config.toml
hidden_size = 128
num_key_value_heads = 2
intermediate_size = 320
norm_place = "pre"
rope_fraction = 0.75
attn_scale = 0.177
init_std_down = 0.00317
doc_mask = true
train_tokens = 204300000
Each number is 128 + 32 x the weight over its row's rms, rounded and kept within 0 to 255. Layers, rows and columns count from 0. The size above them is the row's rms in percent of the matrix's.

# layer 10 MLP down, 128x320, rms 0.146, rows 49-127, columns 256-319
size [102  97  93 106  92  89  98 111  95  91 121  98  90  95  96 101 200  97 109  88  92  91  91 101 107 102 106  99  90 102  95 103  94  96 112  90 109 100  92  99  90 101  93  84  91 103 100  96 100  97  89  94  94  97  96  86  88  96  96 103  97  98 101  98  92 109  98 103  94  90 101  88  95  98 186  93 103 109  91]
[[147 145 111 114 215 112 138 109 103 138 175 135  61 108 157 147 134  89 181 123 122 175 138 107  89  99 147 198 126  92 150  95 165 137 124 144 125 168 100 147 132 130 136  93  99 205 133 158 103 166 112 160  96  98  89 154 140 169 108 149 168 105 175 152]
 [113 141 151 179  73 150 127 108 108 128 131  92  77 116 137 111 140 146 120 105 124 157 146 128 150 121 121 195  94  83  95 158 140 105 108 149 157 130 128 177 212 161 121  88 128 127 116 184 120 114 167  67  89 147 118 190  81 100 116 130  92 123 146 137]
 [150 134 158 138 129  71 163 140 129 174 139 100 139 158 171 157 113  92 136 143 109 120  64 162 101 132 109 103 132  55 119 124  89  93  49 119 139  82 123  84 103 125 158 137 130 145  97 150 119  87  97 162  86 143  89  79  91 105 170 150  78 175  82 144]
 [127 109 104 117 163 162 118 207  87  94 137  63 124 154 130 141 105 150 156 106 145 111 138 112  99 152  87  79  68 100  94 117 104 169 122 127  96 162 143  64  96 143 123 145 122  75 206  61  94 160 145  91 154 151 207 101 145 152 133  47 137  82 161 158]
 [ 76 121 126  65 138 156 129 135 157 114 141 154 141 131 103 109 123 139 119 208 124 125 140 137  98 106 155  82  95 110 132 112 131 112 140 162 128 141 173  93  44 109 136  96 116 149 111 145 118 112 168 143 151 111 174  60  72 148 147  78 136 101 134  71]
 [119 132 127 131 124 204  91 154 107 140 104 160  64 126 136 146 145 199 160  96 128 127 126 116 127 129 145  87 178 108 132 114  84 120 134 127 148 171 157 171  74 105 107  30 132  86 144 146 108 176 167 129 152 121 217 111 117 156 122 112 110 155 144 109]
 [112 166 165 133 116 131 167 129 159 121 103 154  95 126 126 109 104 154  93 169 139 130 111 142  70 129 138  98 124 127  42  79 128 149  93  96  97 154 127 141 135 115 194 139 119 135 138  71 132 107 101 148 118 183 110 159 136 104  86  97 126 162 154 136]
 [114 153 194 147 160 158  98 114 159 143 118  91 123 111 115 122 132 197 161 106 125 117 135 135 112 168 163 149 123 135  87 167 106  71 170 130 121  99 121 153 125 111 112 146 112  93 142 106 119 169 173  72 169 130 138 108  62  43 168 109 144 171 156  98]
 [110 103 140 104 158  59 142 135  50 174  97 175 126 129 150 135 159 158  99 141 117 166  69 107  58 106 122 134  76 167 144 130 123 126  67 145 148 231 160 137  95 180 118  93 108  94 154 163 154 156 111 136 134 102 101 132 136 110 146  87 151  90 135 107]
 [ 57  95 195 138 114  68 147 141 170  66  93 121 149  75 103 114 153 173 150 147 133 148  73  97 124 105 112 110 120 102 137 140 113 119 133 103 108  57 124 155 171 185 136  94 146 113 160 164 158 133 105 126  88 189 157 106 147 130 153 120 136 102 122 174]
 [172 124  95 154  74  96 151  82 152 159 159 132 104  97 110 118 169 120 203  87 133 141 136 134 138 114 153 155 105 158 170 150 110 162 142 145  95 122 108 109 144 130 103  78 167 150  80 159 171 118 101 105 166 109 125 128 125 152 126 175  72 117 177 154]
 [ 88 132 114  99  74 146 119 119 130 139 115  92 107 148 172 177 122 191 153 149 142 221 169  99 130 128 109 135  96 152 132 198 141 107 149 132 114 117 145  90 115 164  99 106 124 134  96 166 152 150  70 160  90 122 177 132 199 118 127 136 183 114 148 130]
 [110 137 177  78 125 132  72  92 134 111 190 104  91  90  89 106 139 131 113 111 122 118  83 116  87 146  89 117  72 112 143 106 143  95 122  87 153 164 145 167 128 106 128 111 127 102 198 137 126 187 131 182 149 199 156 164 122  72 114 132 163 132 137 199]
 [113 146 138  92 138 119 158 144 117  65 139 141 106  91 151 167 130  93 153 116 114 145  45  91 105 202 119 109 158 138  67  73  96 165 121  86 189 182 113 144 100  77 142 152 176 156 140 125 183 127  99 119  94 156  84 118 173  67  96  58 142 130 138 181]
 [126 166 165 119 116  69 118 151 108 127  77 123  81 109 139 137 124 118  94 129 105 172 106 151 107 128 186  85 125 161  99 166 158 137 167  91 159  91 110 141  68 139 134 152 111 138 230 103 125  88 113 138 130 130 127 113 125 184 116  99 132 201 171 132]
 [184 143 115 188 111 113 145 143  74 161 126 129 148 105 135 143 160 112 109 164 125 105 160 182 147 156 149 187 135  81  91  99 136 132 138 115 169 160 162 111 133 131 149 195 158 134 149 187 148 120 172  60  89 132  57 117 217  74 124 141 116 119  78 150]
 [103  77 138 149 120 118  71 149  92 162 161 115 127 160 123 191 207 128 125 115 214 131  82 183 158 132 176 126 110 142 157 135  86 132  98 192  78  97 142 104 123 154  88 112 157  97 123  94 145  91 161 135 116 128 143 197 132 133 134 100  90 173  89 150]
 [162  97  95  85 126 103 184 157 110 126 141  89 107  98 142 154  93 125 155 153 121 156 122 162  86 102  72 128  30 133 109 164 119  99 132 123  98 137 195  47 165 101 110 108 117 159 108 148  81 143 199  64 199 100  78 152 115 114 119 164 159  65 111 120]
 [ 86 105 176 122 141 125 147  96 110 147 132 186 127 159  79 134 146  98  81 112 116 142 168 133 101  88 154  92 134 188 150  73 143 143  94 127 101 139 166 121 166 147 156 167 201 127 124 206 149 144 151  76 105 117 136 166 165 103 127 112 156  75  95 108]
 [ 63 105 114 177 128 151 113 121 109 177  64 122 163 129  94  88 138 144 173 116 137 174 100 131  81 118 109  68 158 141 160  77 125 131 174 118 150 120 108  96  97 105 169  44 122 143 165 115  72 123 149 168 134 104 145 121 164 112 128  72 151 155 104 122]
 [149 153 170  93 143 103  92 166 129  90 140 146 128 137 140 108 174 123  90  71 152 118 134 207 200 168 139 169  91 136 116 107 120 158 171  94 145 144 133 240  44  83 134 114 128 117 160 119 120 180 107 131 171 157 132 126 127  47 134 213 142 166 102 104]
 [110 159 161 213 199 154 127 101 156 158 138 101  97 129 185 167 113 148  92  98 138 121 176 138 159 133 135 250 101 137 137 118 136 155 183 112 174 134 109  90  65 140 117 158 146 118 145 196 152  78  78 141 155  90 105 115  81 129 132 154  83 164 145 164]
 [118 103 129 107 132  83 135 156  94 150 183 149 145 150 129  78 165 136 103 160  81 144 181 124 139 107 142 139 139 113 104 114  93 109 144 126  94 104 209 111  91 150 104 198 128 125 189 135  89 200 117 162 106 121 136  63 133 133  96 140 147  87 139  94]
 [108 114 132 131 165  94 169 145 140 125 111 206 122  71 142 116 140 136 120 121 113 115 147 112 126 121 104 192  77 194  91 172 111  77  73 170 130 153 142 150  94 130 126 159 145 139  85 140 125 101 111 123 102 123 114 162 139 106  77 150 129  97 149 155]
 [150 127  86 122 159 140 101 160 170 119  66 129 161 154 147 119 173  92 179 152 118  97  74 179 138 153 116 193 140 148 102  98  74  79 184 116 130 133  85 128 100 134  80 136 133 110  96 120 182 168 101 127  90  74 129 134 129 120 159 153 144 123 132 167]
 [104 116  90 146  93 103 202 127  97 156 184  72 163 159  89 152  94 174 123 156 151 106 109 128 136 172  78  99 104 153 170 153 129 191 108 162 175 135 170 175  86 127  81 111 160 109  88  97 132 117  97 161 122 168  99 128  76 131 216  80  69 116 137 152]
 [ 96 135 141 127 142 120 103 104 136 162 161 172  95 161  59 133 115  97 128 111 139 179  93  99 146 192 174 171 184 123 123 127  91 143 150 181 117 102 192 128 131 130 125 176 167 151 118  71 145 105 111 143 154 102 157 120 121 185 133 184 127 122 158  74]
 [ 79 119 134 157  87 126  96 149 173 122  54 147 106 118 138  88 132  98 126 150 176 113 103 109 134 152 149 118 122 111  69 152  97 180 125 103  82 117 138 123 154 145 150 170 190 106  64 125  95 130 137 151 134 128 151 101 122 108  96 111 152 200 146 112]
 [180 135 154 125 135 123 154 141 183 133 126 140 139  63 140 131 161 188 100 135 129 137 143 156 117  71 144 191 117 153 104 130 128 151 132 118 127  71 130 124 190 141 175  99  99 115 117  99  85 157 114 120 120 121 120 151  56 181 126 171 141  96 161 140]
 [109 158  96 113 151  49 108 117 124  80 135 143 152 130 166 156 185  16  80 152 141 142  93  96 114 133 223 126 131  67 174 114  73 133 126 188 119 107 128 114 149 133 114  85  87 137 122 165  61 148 168 154 157 181 131  83  56 100 145 185 157  80 112 145]
 [151 142 207 144 139  88 138  84 109 117  70  92 128 111  56 119 161 127 133 216 120 111  59 160 162 136 101 123 109 109 144  87 101  57 140 115 109 179 113 123 100 149 115 126  93 133 114 148 119 119 159  83  91 135 104 117 185  76 206 158 130 103 112  95]
 [ 92 113 131 158 129 116 112 157 165 139 140 148 123 109 104  87 192 198 187 182 135 111 121 128 108 137 155 164 133 149 127 119 144 128  76 107 140 124  62 125 144 135 115  98 130 126  71 150 113 139 117 123 149 134 117 136 129 160 130 101  87 116 155 151]
 [ 86 106 110 159 135  81  70 179 139 118 126 104 134 102  88 199 145 174 137  79 152 132 172 122 114 148 121 121 121 102  89 166 195 118 140 158 104 138 110 136 133 117 100  69  55 130 145 113 110 125 144 157 137 135 175 106 174 139  93 140 115 134 158 125]
 [ 83  99 180 131 153 173 136 159 178 210 138 134 132 161  76 150  82 118 178 158 155 105 151 116 101 107  96 161  86 106 187  83 145 116 107 132 170 103  95 116 106 124 179  74  94 140  78 116 168  84 111 157 102 101 141 129  89 149 117 135 166  50  83 140]
 [201 169 147 138 230 122 184  71 114  82 164 123 128 123 112 129 110  91 128 130  91  89 130 117 170 127 129 233 140 131 119  47 127 181  71 140 142 178  90  96  91 107 110 174 103 176  85 119 116 145 115 121 147 101  95 135 200 158 149 110 150 165 100 122]
 [177  97 127 104  23  89  98 129 137 141 179 127 206  88  87 143 106 124 134 144 120 136 113 159 166  71 154 150 107  89 148 170  92  98 167 136 129 178 119 114 155 147  45 154 140 127 143 121 180  99 158 128 117 112  74 158 169 119 138  91  85 142 129 137]
 [103  81  78 172  86 157 137 127 150 141 112  77 119 155  50  93 152 164 164 148 173 156 113 101 147  79 109 143 182 119 117 165 123  64  99 126 117 178 116 121 191 179 110  69 103 101 124  95 153 149 116 122 175 105 162  83  98 133  93  78  83 127 132  96]
 [ 90 138 124 148  73 168 134 147  76 179 151 142 115 183 162 142 120 120 144  95 164 165 149  56 113 122 114 147 122 183 123 137 153 140 182 124  92 170 136 140 181 177  90 109 170  77 133  63 147 127 100 138  94 141 115 105 128  66 153 131 128 141 150  87]
 [ 88 164  97 106  88 117  69 146 182  89 206 111 129  83 108 127 114  84 102  84 104 158 148  91 110 142 136 100 139 120 130 164 157 154 152 135 138 139 142 177 118 139 129  57 153 138 125 223 165 171 129 210 115 224 128 125 142 129  89 181 137 129 126 132]
 [ 91 133  65 126 130  72  82 147 127 113 126 185  95 102 156  94 129 107 136  78 113 155 128 120 145  33  93 140 165 114 121 128 123 140 156 153  98  73 109 133 127  94 123 104 165 171 121 100 161 150  71 121 124 115 134 123 160 180 109  68 141 148 112 119]
 [150 128 134  80 137  66 111 163  94 147 113 219 171  94  95 157 134 164 135  98 144 109 129 105 165 160 114 175 104 173 121 127 104  82 175 193  89 195 164 135 116 150 144 187 100 120 203 161 113  35 121 124 107 111 131 165 121 115 107 137 109  90 113 184]
 [152 121 127  80 138  64 180  45 163 131 148 160 143  38 118 162 105 125 131 146 128 118 101 179  86 135 110 112 113  89 106  76  80 165 153 145 151  62 142 154 138 155 137  81 100 153 122 146 174 144 107 174  33 115 143 187  74  91  91  94 152 109 107 143]
 [ 96 169 132 116 113 209 147 166 163 111 113 139 181 198 114 159 136 206 103  57 148 115 131  72 161 134  94 167 142 175 110 171 129 137 188 121 117  78 154 110 134 138  99 181 153  91 108 105 191 139  89 159 125 118 121 119 187 170 121 124 149 129 162 131]
 [131 145 151  98 100  88 126 106 153 110 154  97 153 140 145 161 162 135 150  93 148 143 184 134 191 146 126 152 157 150 127 123 136  88 152 148 145 218 144 145 117 116 122 158 131 123 173 211 112 180 165  96 149  83 114 147 109  85 140 179 121 102 162 114]
 [129 130 117 119 151 175 159 126  89 136 160 135 117  89 155 145  99 157 140 119 149 115  84  79  87 212 127 126 131 156 151  97 150 132  50 106 140 196 100 133 137 150 116 159 137  92 141 163 175 167 186 164 154 132 129  93  67 105 138 149 132  71 117 100]
 [120 140 171 154 109 137 153 109 139 165 184 110 114 114 142  65 139 114 144 145 113 101 134 108 121 158 114 146 118 111 203 122 134 115 142 160 129  88 124 104 127 145  95 114 107 133 138 172 165 130 166 125  60 136  93 129 144 127 156  75 135 127 162 144]
 [135 116 134 118  36 150 133 133  82 128 142 171 161 115 129 114 118 107 145 126 133 115 118 102 163 132  98 148 120 122 147 149 183 141 100 145 154  88 130 111  98 105 135 143 128 122  94 113 149 117 117 182  87 110  95 121 181 159  78  72  92 179 148 102]
 [157 141 104  88  95 132 112 116 101  92 140 118 128 148 120 122 109  99 153 121 139 143 145 133 137 104  79  94 140 114  81 115 218  64 128 120 126 132 153 101  97  72  90 164 136 142 105  82  89 115 141 138 141 129 130 162 142 144 125 148 164 159 111 131]
 [107 142 135 130 140 145 106  83 147  97 129 111 115 127 190 131 164  89 122  99 179 101 146 140 150 140 115  60 162 145 175 143 113 101 130 126 127 147 145 149  91 131 122 107 132 113 141 108 125  96  96 167 150 109 133  93 142 124 159 103 149 128  81 142]
 [132 134 127 102 129 134 138 178 154 186 159 131 121 173 124 111  97 130 132  99 140 132 124 155 158 139 103 123 147 130 149 142 111 154 119  86  94  89 157  97 157 135 165 160 179 123 113  79 150 154 135 120  70 176 164 113 103 153  58 119 169 123  93 162]
 [ 98 149  81 106 178 193 167 187 130 103  68 106  98  92  91  87  97  80 160 177 131 133 180 141  95 142 117  68 137 173 144  48 132 158  95  91  76 166 106 115 131 124 161  55 155 130 111 137 174  83 127 114 157  93 193 129 115 147  98 154 138 177 118 144]
 [127 134 108 185 154 145  89 173 176 136  54 165 117 142 200 116 159 145  74 116 153 101 123 131 134 122  78 104 140 122 189 152 142  96 153 156 106 140  94 176  81 157 129  90 107 156 123  93 125 127 125 194 134 133 120 139  76 146 161 110 169 148 112 146]
 [205 128  97 170 156 178 110 142 146 119  84 110 152 167  95 155 117 105  86 132 149  69 183 159 112  66 114 128 167 161 163 132 110 138 121  96  67  41 130 152 141 100 112 119  77 182  93  73 168 122 126 130 120 135 110 161  64 138 153 169 203 156 129 123]
 [ 97 130 181 133 172 120 158 153 217 164  95 146 115 168  99 154 127 117 134 163  89 147 102 154 117 126 129  97 118  94 108 117 142 142 135  82 114 141  81 168 130  97  81 160  99 148  98 131 111 123 122 180  73 149 115 158  95 122 134 100  75  80  97 159]
 [160 131 118 139 102 150 110 163  93  89 122 127 123 104 116 106 161  66 127 121 111 180 175  95 115 132 161 183 126  93 166 104 126 157 133 143  91 138 119 130 132 173 103  98 121 139 143 137 145 114 115 199 155  92 137 134  71 155  81 147 112 136 115 125]
 [121 125 135  89 113  88  94 123 161  91 134 122 158 112 128 113 108  79 129  64 144 140 135 134  75 106 113 179 160 149 106 149 160 192 141 121 125 121 124 105 208  91 110 124 167  96 154 134 123 141 132  84 122 138  81  81  88 132  78 162 136 145 130 151]
 [ 98 102  83 164 115 131 139 105 105 151 165 106 107 104 143  95 138  96 104 112 110 134 128 116 158  73  89 141 147 128 102 127 113 229 117  99 103 137 149  68 139 134 128 184 108 123  89 121 141 127 122 136 155 122 127  92  65 162 113 134  64 151 147 106]
 [130 143 132 126 166 114 163 196  61 130 104 131 153 173  88 114 123 120 143 209 150 123 132 152 118 132 147 147 163 157 135 176 149 109 117 124 110 133 136  83 119  98  82  91 125  98 105 154 187 154 173 149 106 153  57 153 139 136  77 148 137 150 131 143]
 [143  99 145 162  59 122  97 113 113 127 157 123 155 167 141 112  92  80 188  96 139 101 162 148 127 114 156  68 144 128 152 117 137 143 113 133 148 163 101 127 107 136  87 152 136 176 156 117 128 146 163 117 102 189  66 104 159  95 117 121 141 132 167 132]
 [130 150 141 180 206 168 183 149 143 215  75 136  96 113 109 133 166 158  67 135 129 126 168 163 156  99 141 179 148 193 128 125 103 158 153  87 171 141 142 106  85 140  87 156 107 192 147 134 156 152 168  99 106 118 111 163 101 148 110 137 105 145 104  69]
 [130  94 148 127 106  83 115 170 155  97 166 116 113  71 118 106  82 100 115 123 116 105 113 150 197 129 140 105 121  68 168 180 134  65  98 127 128 133 135 108  86 110 187 210 144 137 195 103 176  97 124  63 124 111 130 139 125 108  49 115 141 116 138 121]
 [173 157 167  74 114 135 130 135 134  83 105 148 145 151 134 131 113 218 123 161 108 122 132  91 118 100 127 152 134  94 174 131  77 149 101 134 148 113 108 127 123 159 102 151  95 116 201 108 103  72 151 150 136 118 173  84 176  62 206  93 127 132 135 109]
 [ 87 133 186 112  75  93 118 108 116  93 113 154 111 169 129 105  85 137  93 105 137  73 144 117 173 169 113 116 121 108 146 142 172 134  82 154 131 171 174 153 133 154 112 179 108 128 228 168 136 145 115 113 134 164 133 133 133  73 140 120 135 131 158  91]
 [133  92 153 125 147 140 157  91  85  97 124 135 116  86  89 134 132  76 157 203 146 189  85 147 118  70 156 119 173 110 164 137  99 184 114  72 104 115  60 102 131 132 136 143 157 147 124 184 111 116 172  75 176 131 173 130  80  99 128 153 113 126  82 110]
 [122 127 171 138 128 142 111 105  91 141 139 110 104 126 153 112 124 120 117  75 132  90 121 103 152 160 148  45 134 125 103 143 116 154 146  95 130  86 150 134 179 126 106 205  83 126 140 132 142  84 150 173 150 173 148 135 187 116 176 144  89 177  79 117]
 [ 81 112 168 148  40 104 195 132  79 170  95 124 124 151 152 159 138 195 107 122 142 114 128 115 167 154 106 179 147 149 148 103 150 102 155 158 139  96 123 110 196 195 138 175 130 115 162 100 163 115 150 125 142  94 109 153 157 125 197  93 134 107  91 113]
 [124 147  81 126 159  97 160 163 172 134  89  79 125 140  93 105 105  81 210  80 117 184 183 135 165 140 116 175  97 157 119 115 110 137 150  82  68 153 160 100  49 120 139 133 142 168 103  98  87 113 114 112 176  90 143 145  69 178 123 186 104 137 173 108]
 [161 113 160 140  60 126 138 128 150  98 178 104 142 165 152 137 151  78 155 149 144 142 163 156 127 112 134 115  90  94 148 133  96 117  51 155  92 154 132 122 151 128 113  87 147 147 112 166 130 129 136 131  82 106  89  94 152 124 128 149 117  76 154 181]
 [162 167 136 132 140 123 124 114  80 137  84  97 139 121 134 168 129  83 137 138 124 150 177 172  60  85 163 106 123 120 119  68 135 138  99  96 136 114 118  96  89 156 137 149 123 148 198 117 209 158 103  96 129 134 119  90 163 157 151 150 112  78 139 119]
 [120 116 188 110 169 151 180 105  92  83 151 129  83  80 108 103 122 168 128 129 125 141 127 124 125 135 139 167 105  81 132 137  91  97  89  86 142 166 157 130  47 160 110 164 161 173 177 165  65 103 173 143 104 143 135 122 134 146 103 142 103 111 119 158]
 [139 155 112 102  98  69 109 207 188 105 136  80 134 155 187 140 169 122 158  87 109 223 123 113 141 141 133  89  63 124 165 124 131 162 147  99 150 127 107 107 108 145 123  52 100  81  89 101 129 136 139 151 122 167 191 129 103  89 135 140 110  68 170 156]
 [140 113 153 120 151 108 121 108  76 134 120 176 129 148 141 141 108 117 170 119 114 120 158 144 114 174 145 129 130 164  97 118 164 162 111 176 158  72 125 106 167 170 152  96 102  95 149 110  87 178 131 177 181 139 138 118 128 125 136 132 130 107 128 167]
 [127 118  77  75 123 137 153 140 187 205 100 168 100  70 132 144 130  77 100 116 108 154 140 109  89 147 121 125  79 185  81 108 132 173 120 116 172 197 151 202 140 135 100 176 134 150 167 106 130 113  92 154 161 167 134 134 146 113 115 177 207 204  84  93]
 [134 120 161 131  47  98 106 117  86 112 121 147 133 106  89  79 124 199  77 133 133 161 139 131 106 132 179  97 173  94 102 105 127 139 138 150  78 113 125  66 170 150 165  48 155  99 145 120 124 126 108  82 145 186 196 129  96 105 108 145 136  92 154 136]
 [172 125 142 106 173 133 144 143 140 115 129  26  49 126  68 117 136 104 166 173 164 164 151 144 105 174  94 100  87 183 136 126 148 134 152 141 189 162 143 156 151 168 101  86 135 148 162 118 117 118 141 119 149 167  98 159 120 162 113 164 150 130  98  85]
 [136 148 134 179 171 135 145 182 194 116 170 142 139  70 104 114 104 108 111 122 124 163 103  88 161 162 150 138 121  62 117 186  76 173  97 100 175  84 107 137 123 135 185 171 129 144 111 131 145 128 133 140 160 166 131 166 126 105  64 158 132 108 114 177]
 [189 158  76 123 125 148  93 103 117 135 161 142 105 118 131 124 139 106 124 110 105 164 121 173 100 140 103 151 127  72 112  98 110  92 126 115  96 169  84 152 101 119 120 160  92 109 146 149 144  98 120 112 144 142  94 146  74 202 162 172  63  89 129 121]
 [101 111 134 170 142 129 150 108 153 134  59 126 111  90 167 179 128 197 140 120 115 150 128 114 128 109 182  94  93 106 103 120 103  89 134 140 170 162 128  79 181  90  77  54 143 136 127 102 139 197 115 127 127 106 140 143 122 112 158 151 160 103 100 108]
 [ 96 134 120 160 118  97 128 151 131 118 116 144 138 126  90 120 172 192 157 194 144 121  91 134 122 142 146 188 124 155 128 189 129 137 200 161 136 154 160 177 152 149 161  37 114 102 103 155 131 157 108 115 170 169 149 122 100  86 168 169 165 134  95 115]]